Part of a small language model's weights: vocabulary 976.
Each number is 200 + 20 x the weight over the matrix's rms, rounded and kept within 0 to 999. Layers, rows and columns count from 0.

# o: layer 2 attention output (transposed), 256x256, rms 0.123, rows 78-91, columns 0-255
# v: layer 2 attention value, 256x256, rms 0.141, rows 79-91, columns 0-255
o78,202,236,164,215,239,174,200,167,206,188,240,197,191,195,215,202,206,203,209,178,202,205,193,198,229,217,197,212,204,178,160,232,172,181,219,194,192,209,186,184,192,218,174,181,236,180,198,178,197,212,187,209,168,196,160,143,211,179,223,197,216,222,207,209,223,197,163,213,192,201,178,189,207,213,198,197,196,173,194,234,217,228,223,195,206,183,251,199,203,160,178,202,190,206,216,192,220,186,197,219,209,213,228,199,201,200,219,208,189,199,193,222,154,248,223,164,219,198,238,199,212,199,193,181,182,200,200,203,245,190,193,170,229,215,228,171,179,222,206,168,233,170,202,197,189,185,192,192,214,187,190,231,146,183,167,221,222,199,204,181,173,184,214,218,196,187,194,216,178,201,214,203,206,193,188,175,218,187,240,177,252,179,177,195,199,188,187,170,174,175,218,210,256,247,221,191,218,235,219,212,191,210,209,189,213,197,205,172,199,187,201,200,242,202,237,187,196,164,196,233,183,219,170,224,217,209,188,204,168,177,223,190,216,200,195,194,200,222,211,198,179,209,191,210,205,189,185,201,226,186,192,224,183,192,194,202
v79,178,164,208,185,228,209,195,177,186,202,183,206,222,192,225,226,189,199,186,226,186,200,188,201,221,206,185,217,199,212,207,208,187,196,178,200,188,172,228,206,191,197,208,219,226,242,213,212,210,192,177,219,245,197,198,212,190,220,205,212,199,220,227,193,187,217,220,208,208,182,230,183,207,184,199,220,143,202,235,224,182,198,186,213,196,238,211,202,232,204,200,188,219,183,194,191,203,178,217,214,204,205,211,220,159,206,218,221,213,217,211,192,183,174,227,208,211,188,214,224,209,169,213,186,217,205,211,209,203,192,207,203,161,199,203,211,201,237,230,221,197,206,220,180,200,221,209,204,174,194,202,182,195,194,212,197,207,183,195,199,199,215,194,167,215,203,168,195,158,202,215,205,201,207,180,220,195,202,213,194,228,201,208,180,216,181,197,165,220,195,205,202,197,225,210,234,185,202,215,186,177,208,171,201,226,190,203,231,147,208,199,221,178,212,200,171,170,195,181,212,173,193,216,224,196,222,211,192,205,191,175,203,157,196,198,219,191,217,195,186,203,235,215,228,230,180,191,178,198,218,180,174,217,202,195,247
o79,245,168,191,201,217,216,198,209,189,238,217,203,199,172,206,201,185,204,211,178,211,205,241,204,166,217,217,197,205,189,215,190,196,191,180,201,221,154,176,216,196,218,223,184,176,183,179,193,229,189,206,180,194,182,215,176,193,150,217,172,212,175,217,209,213,200,172,233,200,225,169,232,201,217,201,194,224,256,221,210,191,215,188,198,195,211,169,192,165,203,188,215,167,186,197,195,205,216,190,180,204,213,209,187,172,209,183,221,190,198,198,213,230,201,193,200,198,200,232,175,178,213,194,228,179,186,199,191,196,182,192,184,214,196,195,195,191,219,199,241,174,190,193,205,205,225,207,199,213,210,194,218,214,195,192,177,178,192,193,191,195,180,223,218,193,183,208,212,221,164,205,134,216,188,209,239,185,205,204,237,206,209,199,201,176,247,214,166,206,213,198,177,199,194,180,180,187,211,187,194,192,207,198,195,185,198,222,187,242,210,210,185,183,176,151,225,213,212,202,212,188,167,215,193,188,177,203,199,193,210,188,155,179,221,192,197,228,209,186,189,206,177,188,215,187,229,183,201,178,174,186,211,176,187,190,190
v80,190,227,204,221,185,178,203,190,142,198,189,218,210,240,193,202,195,237,210,188,171,206,175,202,207,180,202,208,193,180,199,221,217,176,204,221,218,209,189,226,191,228,205,216,207,175,210,189,246,204,178,222,235,195,201,223,200,227,201,187,191,190,194,205,233,214,199,244,207,190,176,197,167,189,191,215,216,198,192,213,201,213,215,219,185,190,178,178,194,169,207,210,210,210,184,227,199,208,205,196,193,228,171,197,222,194,194,224,198,198,215,195,219,224,204,219,186,227,241,234,186,177,203,189,200,229,210,180,208,205,178,184,227,202,206,140,163,199,187,232,181,212,203,190,181,229,173,219,201,205,219,170,180,203,209,224,230,181,223,194,186,182,219,178,209,165,236,184,199,186,194,183,215,207,204,177,207,195,186,184,205,221,192,219,193,207,234,201,164,185,202,184,184,175,159,214,212,198,226,212,197,221,217,188,243,213,183,195,194,195,200,203,185,214,200,173,181,218,190,222,171,192,201,202,173,196,207,221,236,188,198,214,193,206,246,203,219,186,170,212,198,207,154,174,202,195,187,195,204,214,207,219,194,203,211,202
o80,201,213,191,178,187,198,234,208,231,218,168,183,201,181,202,210,209,194,198,192,200,186,224,233,197,212,194,187,186,225,211,220,227,215,222,175,222,190,186,226,221,187,203,222,221,197,243,192,149,216,229,205,183,219,207,205,226,180,190,226,227,200,190,166,212,186,209,227,202,214,196,207,254,223,212,192,234,189,214,174,191,209,192,186,196,220,181,213,214,226,218,206,165,222,199,216,215,177,202,236,185,198,186,203,195,210,190,212,196,210,188,199,202,187,207,176,179,172,171,204,208,233,234,177,220,209,190,172,196,180,207,257,194,197,225,222,189,223,215,193,206,195,191,176,223,221,215,178,215,185,197,197,192,201,175,221,187,204,196,217,196,220,175,208,226,199,189,210,188,194,186,203,194,226,183,208,187,206,207,204,212,206,204,208,222,198,198,219,221,198,188,169,247,210,214,197,202,179,228,227,176,174,204,182,187,167,241,202,194,189,187,194,224,207,199,213,236,223,196,224,180,230,214,172,180,203,173,191,165,240,210,190,181,212,181,234,185,176,198,183,233,199,234,194,192,242,181,215,190,187,217,190,207,200,225,159
v81,208,207,191,178,183,171,216,193,212,219,216,223,236,213,230,190,189,199,185,164,142,196,194,193,179,230,214,208,211,152,210,176,170,225,207,197,199,192,184,197,219,210,189,205,185,187,181,170,218,209,222,163,192,214,214,235,176,168,186,171,170,217,197,188,215,197,165,176,234,181,207,193,207,176,199,203,227,198,196,197,213,197,225,212,185,189,160,181,211,200,194,214,195,212,190,193,186,206,220,213,210,198,239,184,214,210,194,187,195,161,202,182,204,215,210,214,198,211,221,242,176,190,213,184,225,225,230,191,195,233,173,205,200,195,231,199,223,212,210,197,181,169,179,200,197,211,214,223,185,169,239,190,226,188,211,207,223,179,221,180,222,201,183,215,189,209,216,187,183,185,209,210,207,209,158,207,180,207,216,204,169,207,204,186,168,213,182,211,204,179,240,216,207,166,206,169,215,222,203,182,207,203,203,211,196,208,224,198,197,199,216,221,181,238,203,203,195,181,165,201,196,208,186,179,231,214,174,176,194,223,240,205,195,234,167,180,199,231,231,187,178,210,169,234,206,207,212,220,224,189,238,190,225,199,229,194
o81,211,209,223,191,216,194,173,203,248,205,192,182,191,183,252,205,221,193,217,244,219,178,175,216,176,207,208,201,218,186,179,200,202,200,223,215,230,177,184,240,189,219,211,194,198,217,202,209,201,209,233,209,186,201,206,191,158,175,199,214,194,196,191,175,213,210,186,215,159,186,235,224,174,207,228,180,169,174,193,225,189,209,201,192,180,190,200,234,223,187,217,219,220,188,228,200,206,187,179,189,196,215,186,206,209,182,205,187,187,210,233,176,173,162,202,169,211,170,212,151,198,203,219,199,200,183,168,186,188,204,237,182,184,177,190,184,198,210,214,202,181,182,199,171,225,152,195,194,213,192,165,227,161,204,178,233,200,212,192,199,195,202,175,186,214,187,186,201,204,225,179,169,196,208,217,192,211,185,202,201,209,176,249,179,214,209,193,190,178,231,197,207,194,186,208,229,224,232,184,212,212,222,206,178,199,181,190,185,155,195,199,165,195,178,223,175,195,217,212,201,200,199,189,206,214,182,215,229,200,193,195,181,190,142,202,207,197,164,161,160,212,181,196,176,223,199,178,199,208,195,198,164,196,209,202,176
v82,204,188,184,197,181,222,207,195,231,204,209,201,227,209,206,180,185,223,203,202,200,172,189,200,205,197,143,196,219,219,185,220,229,182,197,195,161,174,224,188,203,191,214,223,184,202,173,195,210,188,175,217,181,217,199,202,196,196,187,189,228,192,189,186,205,210,189,234,178,174,204,191,224,195,195,209,192,209,176,227,226,204,182,202,179,200,207,201,190,209,233,227,226,226,192,194,202,237,173,200,173,193,183,170,224,191,181,210,180,178,227,215,184,180,212,191,213,187,210,208,188,233,201,207,160,203,196,242,252,184,187,208,207,216,215,203,191,207,224,192,190,195,208,233,184,207,218,161,173,174,204,212,187,227,206,215,200,211,195,221,227,209,216,207,209,207,183,197,206,222,181,221,218,221,194,198,237,194,224,213,198,201,193,188,182,212,206,179,207,205,174,218,195,213,219,192,190,205,202,212,221,152,208,203,165,202,202,216,213,197,167,215,186,173,195,205,181,199,181,215,208,228,200,239,196,202,247,198,194,196,178,193,229,195,203,196,225,183,208,171,201,185,198,205,197,174,207,216,224,213,215,240,178,225,188,200
o82,210,177,244,211,209,206,166,211,169,196,201,210,199,210,213,193,188,191,204,193,176,226,185,201,195,171,225,220,186,219,221,170,183,228,232,189,221,259,184,224,177,213,180,167,211,174,191,179,173,211,224,176,198,206,219,210,243,172,186,191,209,184,173,202,195,186,200,224,235,263,219,243,198,205,200,185,195,179,200,219,191,198,231,210,216,207,179,209,179,177,211,167,185,205,223,201,230,171,215,210,233,182,214,217,201,200,231,195,198,220,187,186,221,221,191,209,201,225,216,183,198,191,195,229,227,202,222,201,194,180,207,237,199,210,173,199,189,197,164,218,191,188,216,201,198,213,198,216,179,199,194,227,226,199,237,174,181,216,200,170,214,192,206,230,208,208,214,198,208,189,236,194,218,194,226,215,204,220,173,207,190,227,216,206,233,207,191,237,239,206,202,196,191,182,216,207,191,171,218,201,208,206,195,175,216,219,158,213,203,180,201,200,195,216,210,211,188,178,234,193,227,189,193,199,202,182,173,198,190,195,203,216,189,185,203,220,215,192,213,223,200,211,178,209,216,187,214,179,194,189,203,190,235,209,194,216
v83,228,225,221,220,176,208,176,193,179,208,217,201,166,188,223,213,164,184,231,215,189,192,190,219,179,182,148,207,204,218,200,183,229,196,202,227,228,201,207,158,229,198,203,206,207,215,196,162,198,203,217,233,193,188,184,219,214,151,235,182,188,227,203,198,168,192,195,206,207,198,204,185,181,145,202,192,225,202,197,170,206,196,182,181,223,198,189,210,241,174,218,198,191,229,222,207,228,228,161,218,182,211,196,196,171,176,199,189,186,213,195,220,195,205,201,191,187,206,178,221,194,178,190,240,184,182,202,209,190,212,180,169,200,198,175,214,172,206,230,196,168,199,230,198,187,164,236,209,187,227,208,230,202,233,194,209,203,198,198,219,198,204,218,208,186,214,175,211,201,199,179,191,232,210,188,187,245,199,213,189,189,184,205,184,224,187,182,208,191,201,185,174,197,218,213,203,183,190,193,186,193,203,196,194,210,186,176,217,170,220,227,198,214,164,200,169,203,160,178,203,205,188,205,195,206,206,158,198,225,193,182,162,212,189,218,227,172,219,243,187,152,219,210,190,184,188,232,204,180,173,201,198,182,213,177,188
o83,158,175,192,179,221,209,190,217,217,214,196,196,229,258,201,180,203,193,184,191,208,183,225,178,170,202,194,201,159,195,223,228,205,204,165,190,156,218,216,200,173,169,194,176,207,191,194,201,204,216,194,177,202,162,223,198,182,205,188,199,223,187,188,209,223,195,221,187,207,210,207,218,166,191,163,185,198,158,207,211,188,193,206,239,201,222,203,172,181,210,202,200,197,166,195,191,202,205,185,180,216,160,216,198,219,214,184,182,189,217,175,155,217,189,211,243,231,205,215,159,222,222,174,224,200,238,206,196,207,187,205,198,213,229,207,201,201,182,187,206,168,185,221,189,221,200,171,228,204,199,179,231,227,173,198,212,174,218,197,184,183,210,209,200,195,180,198,218,211,201,232,245,211,201,178,193,170,203,171,235,184,204,177,227,168,191,175,136,180,215,198,203,175,232,178,233,234,223,253,195,241,197,207,204,217,203,183,207,207,183,206,194,184,268,176,191,187,220,214,201,194,220,191,206,244,211,214,210,212,210,208,213,173,184,190,178,217,174,206,203,195,204,182,208,241,180,179,204,212,180,213,213,246,179,210,207
v84,207,209,208,159,219,217,208,177,175,195,189,185,199,199,192,202,187,210,200,219,169,208,195,197,207,236,194,208,180,193,197,185,231,172,184,203,188,212,196,226,175,211,202,173,168,202,229,194,214,195,189,180,199,192,203,187,178,196,202,208,206,222,194,207,175,217,215,184,207,153,205,240,184,177,213,218,190,211,195,174,223,206,164,197,211,231,225,206,182,212,195,222,208,235,209,223,196,197,227,211,216,239,189,215,171,191,178,214,169,194,192,200,199,191,192,167,223,185,175,209,182,223,182,180,171,193,184,177,207,227,168,197,208,183,182,205,205,199,201,217,214,175,182,157,184,215,184,188,191,171,189,193,189,214,185,205,185,180,196,158,165,183,213,192,221,194,205,205,185,211,247,192,201,194,189,229,242,204,204,219,202,197,211,198,193,184,185,189,194,218,189,242,179,207,201,194,189,218,206,208,207,205,195,215,232,194,190,190,198,165,218,215,182,194,192,168,187,189,218,205,195,232,189,231,201,189,225,221,199,210,188,218,189,212,194,176,180,183,199,195,200,203,174,219,196,216,201,222,174,201,217,194,235,223,249,229
o84,193,178,222,191,187,223,216,219,198,219,187,225,190,189,225,194,196,175,156,187,198,183,206,223,179,195,217,179,216,215,214,197,219,218,225,219,183,185,204,215,174,180,197,215,213,196,205,221,199,177,180,225,205,194,204,186,190,205,184,205,210,167,210,220,211,202,200,190,197,203,181,244,211,193,177,190,167,189,193,231,168,221,213,172,211,197,206,211,228,181,206,211,185,185,169,187,205,214,176,212,202,180,215,217,205,203,186,215,198,215,225,167,209,178,201,190,185,215,199,195,213,185,207,198,237,207,231,210,211,165,200,161,208,227,163,197,189,225,168,223,206,171,161,219,217,166,189,202,219,179,190,196,206,208,233,236,217,192,218,235,203,195,196,208,211,185,180,189,195,185,202,215,218,175,226,205,198,205,205,192,196,226,225,237,190,210,217,198,193,189,195,176,201,208,238,182,208,174,189,183,226,197,189,197,200,214,211,184,219,180,171,187,227,160,199,219,224,210,174,189,174,191,222,191,208,161,168,179,213,209,218,175,212,195,223,176,205,214,200,192,227,200,197,198,174,195,185,193,201,214,210,187,203,239,156,204
v85,180,246,183,198,158,212,176,204,205,215,157,161,203,193,203,200,188,211,161,216,201,207,203,176,181,215,171,202,181,239,222,228,210,222,197,176,163,189,176,214,186,190,175,214,206,182,210,196,199,223,218,219,183,204,212,241,196,184,202,178,209,194,202,190,199,231,215,222,166,211,184,184,185,217,199,194,175,193,204,169,220,194,211,207,224,203,185,215,171,206,199,164,173,196,175,161,181,209,203,192,209,201,196,213,180,190,187,187,196,250,207,208,177,192,205,180,194,179,184,194,167,189,210,201,212,223,233,167,232,212,205,208,200,211,195,198,208,192,245,212,202,180,192,181,199,189,152,162,177,177,197,201,167,203,197,217,132,209,206,197,227,214,182,210,191,197,218,196,191,218,222,251,196,185,190,217,204,183,174,178,201,188,196,228,217,186,196,159,191,189,181,205,214,187,206,197,190,172,201,236,194,186,160,175,231,180,204,192,206,193,198,206,207,199,225,172,191,203,203,197,232,215,170,184,166,203,168,201,231,209,207,169,192,216,200,209,198,194,200,216,212,204,185,199,184,216,223,189,211,209,217,232,213,191,220,225
o85,178,235,194,217,210,190,188,199,198,212,223,202,223,207,195,196,197,188,201,177,214,170,226,221,188,152,185,246,224,172,207,178,215,192,214,213,220,147,184,229,212,201,196,190,204,184,186,185,230,172,190,181,181,186,169,179,209,173,225,197,217,189,190,208,188,212,232,202,205,217,193,222,168,196,202,226,192,213,174,234,188,200,192,202,175,206,227,221,228,210,208,227,204,198,202,196,163,187,192,233,226,181,208,192,237,213,234,216,204,192,198,175,211,204,192,220,175,212,216,164,213,225,178,217,206,164,209,238,220,209,244,228,199,185,199,176,215,204,178,180,204,207,218,228,174,218,226,219,218,228,235,190,186,195,173,230,182,204,197,183,199,200,185,182,200,204,207,188,205,192,226,183,194,210,209,224,197,240,203,227,183,225,194,184,193,210,198,217,189,221,187,187,164,240,183,194,190,179,167,165,213,207,235,232,174,235,208,197,193,254,179,161,220,187,204,190,206,227,181,211,197,200,210,241,215,185,244,191,184,229,237,259,170,204,213,184,191,197,221,165,213,176,195,207,211,174,242,154,187,189,172,189,205,216,181,191
v86,185,210,174,193,206,182,214,208,193,174,207,180,179,198,195,189,224,189,183,202,212,203,199,188,209,189,180,169,202,208,194,161,179,188,194,203,176,209,203,208,214,216,222,155,242,194,210,224,195,185,200,197,213,201,184,218,241,199,223,189,242,234,201,186,213,165,199,202,166,197,193,199,171,188,200,186,210,207,221,216,185,241,180,164,199,198,240,178,198,195,204,187,251,214,227,213,195,198,178,196,201,179,184,191,228,180,193,182,236,232,197,206,225,216,251,171,180,221,232,192,220,191,184,204,213,208,224,191,224,200,220,224,191,171,232,217,199,177,235,226,212,222,211,177,230,189,247,207,212,239,230,205,212,214,230,192,222,194,233,223,199,229,159,226,217,207,170,215,179,200,194,225,183,219,185,203,232,212,223,202,227,193,194,195,173,206,193,166,187,212,199,170,176,188,203,178,191,208,180,206,206,211,195,174,223,219,214,186,195,247,193,220,203,169,198,211,198,199,164,179,205,185,199,177,212,185,203,177,231,182,181,197,211,216,208,190,190,227,192,200,216,208,169,199,188,187,189,191,210,199,189,231,207,174,224,184
o86,217,194,157,208,185,205,212,202,189,202,178,230,204,213,197,238,192,201,207,199,201,224,195,204,191,193,200,209,212,194,230,254,178,236,216,186,206,167,224,184,188,157,213,196,186,192,186,217,175,216,222,220,193,196,212,200,187,205,227,202,195,186,187,207,210,195,207,225,217,203,233,206,182,196,185,209,172,212,198,126,215,176,207,227,183,198,171,208,210,200,179,195,185,211,233,203,207,151,191,174,181,199,196,164,183,180,207,230,192,226,175,195,202,204,177,217,198,206,164,212,190,218,192,178,175,183,191,179,209,217,227,167,222,203,187,175,180,218,166,176,212,195,204,209,174,180,232,194,174,211,197,197,215,199,190,208,204,218,201,208,231,185,245,182,208,198,238,209,197,223,213,198,202,177,222,182,181,206,219,203,195,162,205,178,216,218,221,205,197,180,164,254,186,237,183,244,201,180,221,228,204,200,203,216,161,205,184,210,213,188,208,195,231,236,203,190,214,209,212,240,230,201,212,199,221,199,220,215,200,210,246,203,202,195,196,182,246,178,214,199,187,205,167,224,203,209,228,220,225,191,180,177,211,225,195,194
v87,193,224,201,222,219,198,199,213,190,199,179,206,185,213,168,198,190,201,191,191,212,207,212,203,222,167,174,220,248,173,188,216,194,203,202,201,185,197,190,190,209,177,200,162,231,223,200,213,152,193,210,221,190,253,179,199,196,177,170,213,187,174,194,182,202,192,198,189,195,189,162,165,194,205,175,203,198,215,166,185,184,184,160,170,201,188,170,195,201,211,224,191,162,207,181,190,187,203,192,222,181,221,202,202,201,212,177,211,184,228,176,200,187,179,158,205,183,174,207,227,208,219,196,172,208,198,144,213,246,200,202,206,178,201,229,247,187,212,199,172,224,175,209,192,194,198,197,212,186,210,156,213,204,214,193,158,200,207,187,183,217,164,192,218,184,190,220,185,179,213,175,206,197,216,199,182,198,176,219,157,180,181,192,198,197,162,209,209,211,202,190,214,178,199,169,218,194,197,196,209,171,194,193,200,197,190,210,230,218,207,200,203,196,177,184,195,206,196,207,204,183,217,186,160,223,185,200,189,185,190,216,225,190,215,179,201,197,190,226,219,172,211,187,208,240,177,224,188,214,234,210,218,175,198,188,205
o87,202,178,222,177,201,225,209,174,167,240,195,208,207,208,191,188,210,177,202,188,150,204,185,178,186,200,186,228,150,192,205,227,215,172,209,193,215,206,202,169,231,220,208,236,165,151,210,213,225,184,217,218,208,160,208,247,225,226,208,226,203,191,211,241,214,232,165,180,192,201,193,206,190,240,235,198,196,192,218,206,217,214,248,268,202,165,200,187,256,199,181,220,216,153,207,200,186,195,209,209,244,184,189,191,170,218,193,224,220,211,205,183,193,243,244,180,201,180,197,180,206,185,164,235,201,200,200,221,177,202,180,198,204,191,187,175,206,182,197,219,206,232,171,222,219,238,190,202,160,228,232,211,219,217,177,213,162,210,168,210,205,208,188,204,201,201,194,179,183,167,244,191,167,193,219,227,231,211,217,235,195,218,228,223,183,215,185,240,201,186,219,178,222,209,222,221,184,213,214,199,220,197,196,179,245,197,233,204,214,179,205,218,195,203,205,233,180,212,233,205,219,194,192,209,188,183,215,224,194,189,217,188,191,205,218,196,181,216,206,192,199,204,218,182,171,177,182,191,172,187,178,221,197,206,194,202
v88,185,175,221,177,178,193,194,216,197,220,197,206,192,196,211,195,201,219,202,179,212,215,193,189,208,192,217,206,210,170,185,186,209,201,187,208,200,183,183,219,206,223,186,195,189,206,184,192,238,233,203,196,221,180,192,204,217,197,196,226,181,214,185,183,225,192,182,220,234,197,139,183,229,219,184,200,199,182,216,199,225,213,208,202,188,178,195,227,211,197,238,189,229,253,212,187,185,199,198,189,205,174,203,254,216,237,228,172,190,202,256,199,194,181,174,154,229,187,237,221,188,203,175,219,201,230,193,183,234,213,198,212,192,198,211,190,196,218,180,186,190,212,231,179,223,190,195,216,187,212,173,206,215,219,207,209,191,191,213,235,193,196,183,194,191,208,183,161,182,211,184,202,209,183,198,199,215,189,200,208,193,177,190,167,165,205,199,197,225,199,214,198,201,216,200,189,203,176,180,213,170,212,213,161,217,185,212,154,212,193,192,189,182,168,246,209,190,176,224,213,230,173,189,207,165,180,227,209,205,216,209,175,179,188,225,209,210,234,197,194,185,189,221,187,186,226,196,200,199,215,184,189,213,186,202,209
o88,236,219,220,214,193,226,213,201,211,224,202,206,212,200,186,202,192,219,228,216,188,209,169,196,200,237,185,178,211,179,182,215,182,206,197,224,189,203,202,203,192,192,173,198,193,168,181,193,202,189,210,190,198,181,181,175,192,199,179,213,174,201,176,210,176,216,163,201,227,215,236,195,174,215,215,171,215,193,202,213,192,203,232,197,216,177,174,172,198,168,185,220,184,201,221,238,225,162,239,189,190,213,211,163,177,171,188,166,168,201,207,203,201,214,208,236,184,245,221,175,207,187,187,193,227,192,184,198,184,191,236,186,198,206,203,185,212,220,192,215,209,168,176,209,202,220,202,195,231,240,228,179,175,221,198,187,216,225,199,215,223,198,202,220,206,182,239,229,197,192,204,193,173,179,206,192,200,197,179,189,205,210,187,250,230,179,230,207,197,221,205,198,202,192,210,240,193,241,247,195,208,174,206,224,213,232,208,233,245,151,212,194,224,176,201,206,179,206,194,168,173,204,192,173,216,186,213,211,152,212,187,205,204,196,176,180,206,198,208,231,199,184,163,178,199,178,196,214,174,197,224,194,204,189,195,171
v89,203,205,198,169,225,197,154,206,178,180,198,191,205,162,188,182,174,236,202,198,207,195,169,187,192,196,192,195,205,169,167,225,227,213,194,193,191,209,205,215,198,197,195,240,187,195,238,190,208,205,211,203,180,196,232,193,187,192,176,177,200,181,209,218,189,188,229,193,203,216,213,216,185,210,204,204,167,211,206,210,203,189,197,177,202,218,190,210,217,206,200,214,253,209,172,189,169,205,194,220,208,219,204,199,194,177,181,193,189,197,234,220,217,204,206,215,186,199,170,211,206,226,226,174,186,228,204,178,191,209,189,182,193,198,161,183,206,196,220,177,192,234,203,188,212,211,205,176,216,195,194,218,254,182,210,205,178,206,213,197,188,230,161,199,193,188,192,192,178,202,197,200,164,206,192,198,201,210,213,194,212,194,235,200,153,207,213,164,196,212,162,195,250,193,188,211,178,207,224,137,214,193,222,190,226,180,194,203,220,214,205,191,178,180,210,238,189,160,212,201,215,171,192,188,206,185,216,216,198,246,173,258,206,205,218,202,195,212,196,190,179,177,193,204,169,214,220,162,194,190,224,206,189,213,215,181
o89,182,218,165,186,209,188,202,218,244,188,206,185,202,207,228,193,236,197,208,201,205,205,181,204,221,169,241,152,212,197,204,162,218,167,221,232,195,211,211,185,188,220,187,173,204,198,162,180,209,209,161,186,199,188,201,205,245,202,226,200,185,200,183,191,216,195,194,218,207,185,211,196,187,225,183,207,202,204,196,178,189,173,231,219,191,186,200,235,181,195,177,177,182,226,222,212,217,239,214,219,199,195,191,232,226,210,191,201,207,185,177,188,193,190,175,200,191,206,219,176,161,173,164,234,231,195,238,232,199,202,173,212,185,223,230,235,196,191,206,192,206,180,220,210,211,231,149,197,198,205,188,163,189,191,190,218,214,192,216,191,216,157,187,198,202,245,181,227,225,237,194,225,192,193,216,195,214,191,232,194,191,204,173,209,210,223,179,214,196,206,197,185,198,199,195,216,223,210,183,189,198,207,230,216,155,197,206,203,161,215,206,204,217,200,216,146,190,203,160,182,193,201,183,227,159,202,175,208,226,194,209,160,211,185,167,203,207,207,198,203,207,174,177,198,209,199,191,234,211,188,162,184,183,217,211,184
v90,189,196,241,211,196,204,188,165,214,200,175,204,193,230,200,212,196,179,215,201,215,177,194,201,177,203,220,194,212,201,238,224,194,192,204,205,156,203,205,201,167,210,209,214,156,175,192,176,220,170,200,217,206,196,217,188,202,196,244,247,189,208,182,182,200,181,182,180,216,214,217,180,190,231,194,220,217,204,209,198,138,204,212,175,194,202,164,166,236,199,207,185,211,190,161,193,189,201,211,180,182,208,195,167,197,192,198,202,216,198,181,209,197,201,188,209,196,206,189,207,213,196,138,211,198,187,217,215,212,168,197,214,154,166,219,246,196,199,156,225,186,233,229,212,191,216,189,258,222,199,229,194,179,212,197,187,183,200,216,222,203,229,201,238,190,236,170,206,196,201,207,178,193,212,184,190,189,186,191,203,209,185,192,195,243,173,168,197,224,227,191,210,211,171,174,195,187,182,184,200,171,210,210,203,208,205,185,187,206,203,198,204,193,199,199,207,161,212,192,185,186,184,203,202,209,207,196,194,247,211,181,200,218,177,216,193,209,178,212,229,214,196,181,195,204,181,235,205,220,199,197,201,235,210,209,209
o90,203,184,199,173,220,256,187,202,178,209,208,203,210,190,186,191,172,214,182,195,236,222,191,218,189,186,163,253,185,153,243,220,207,204,191,187,189,229,206,212,218,207,166,177,233,224,185,204,213,219,215,194,177,186,199,229,176,202,201,186,190,205,243,207,187,230,205,233,185,199,168,198,189,219,218,204,199,184,177,180,199,216,221,219,220,208,212,217,171,212,196,217,181,227,205,198,195,191,229,149,215,174,210,191,193,187,199,204,180,165,219,201,170,198,178,194,215,219,188,207,198,173,207,228,200,223,179,195,220,203,203,219,217,221,191,232,183,213,183,192,211,236,220,199,223,214,240,198,220,206,163,205,209,184,209,211,193,197,183,203,196,195,168,196,208,202,227,226,229,221,175,208,196,203,226,199,176,208,202,227,181,196,196,156,206,199,201,204,194,206,161,187,167,209,194,202,197,220,228,179,211,203,187,222,227,195,190,201,180,166,205,194,208,200,203,205,218,207,212,194,171,215,210,214,205,168,164,196,195,187,217,200,185,207,219,194,201,193,231,182,193,234,218,192,200,215,207,227,202,204,213,187,202,199,224,172
v91,203,203,214,174,204,194,221,223,195,218,188,237,224,210,182,221,175,177,200,201,160,231,203,174,181,211,209,185,211,202,230,179,215,197,199,154,202,222,191,166,184,214,201,201,219,224,230,195,193,223,226,218,236,206,188,207,199,200,195,179,213,193,156,201,176,204,195,216,199,191,160,224,195,189,175,212,187,184,217,191,202,182,219,186,206,203,192,212,201,179,194,189,230,236,196,224,195,218,168,194,233,180,212,182,214,216,190,188,185,169,195,208,217,207,214,207,225,216,196,207,190,222,183,231,233,191,190,187,240,201,204,197,171,220,213,178,219,189,201,194,197,207,186,216,180,212,178,216,186,202,174,211,244,186,219,204,196,216,217,216,211,214,238,191,189,236,217,198,176,215,205,213,207,181,212,194,200,223,220,211,185,155,201,216,205,192,185,228,222,180,184,216,196,189,192,204,204,196,205,202,204,199,213,199,199,186,201,211,200,187,212,182,177,203,212,213,221,225,219,215,173,170,213,223,170,257,198,211,196,182,169,212,193,208,197,206,197,247,222,188,231,244,213,198,202,187,180,188,200,157,192,204,198,174,174,216
o91,208,212,204,221,200,244,202,202,215,177,261,226,193,197,215,206,222,194,220,173,198,169,184,200,220,180,215,165,207,183,206,198,197,224,199,190,195,205,212,213,198,188,212,230,166,177,189,222,224,198,187,183,224,182,225,210,169,207,220,219,202,199,212,217,197,237,211,169,185,218,221,152,205,207,208,215,210,200,252,165,217,211,192,172,182,178,216,220,214,189,197,205,191,212,190,212,209,236,228,207,166,195,207,212,173,195,192,178,191,209,218,233,178,172,203,182,218,194,208,170,192,209,205,171,181,196,205,239,160,178,180,212,176,217,219,192,219,182,188,220,203,190,227,162,203,180,206,177,207,229,209,199,191,188,231,169,237,207,204,203,197,188,173,182,183,169,203,191,191,185,190,189,234,200,212,195,219,144,201,192,221,179,183,194,196,184,188,168,202,246,189,220,223,202,193,217,218,211,184,193,185,221,186,183,169,217,214,178,200,195,190,198,216,216,171,211,174,212,170,189,211,219,170,197,226,203,199,182,155,202,198,246,201,198,171,183,203,201,168,183,183,164,192,222,197,196,187,164,195,194,239,164,205,182,194,201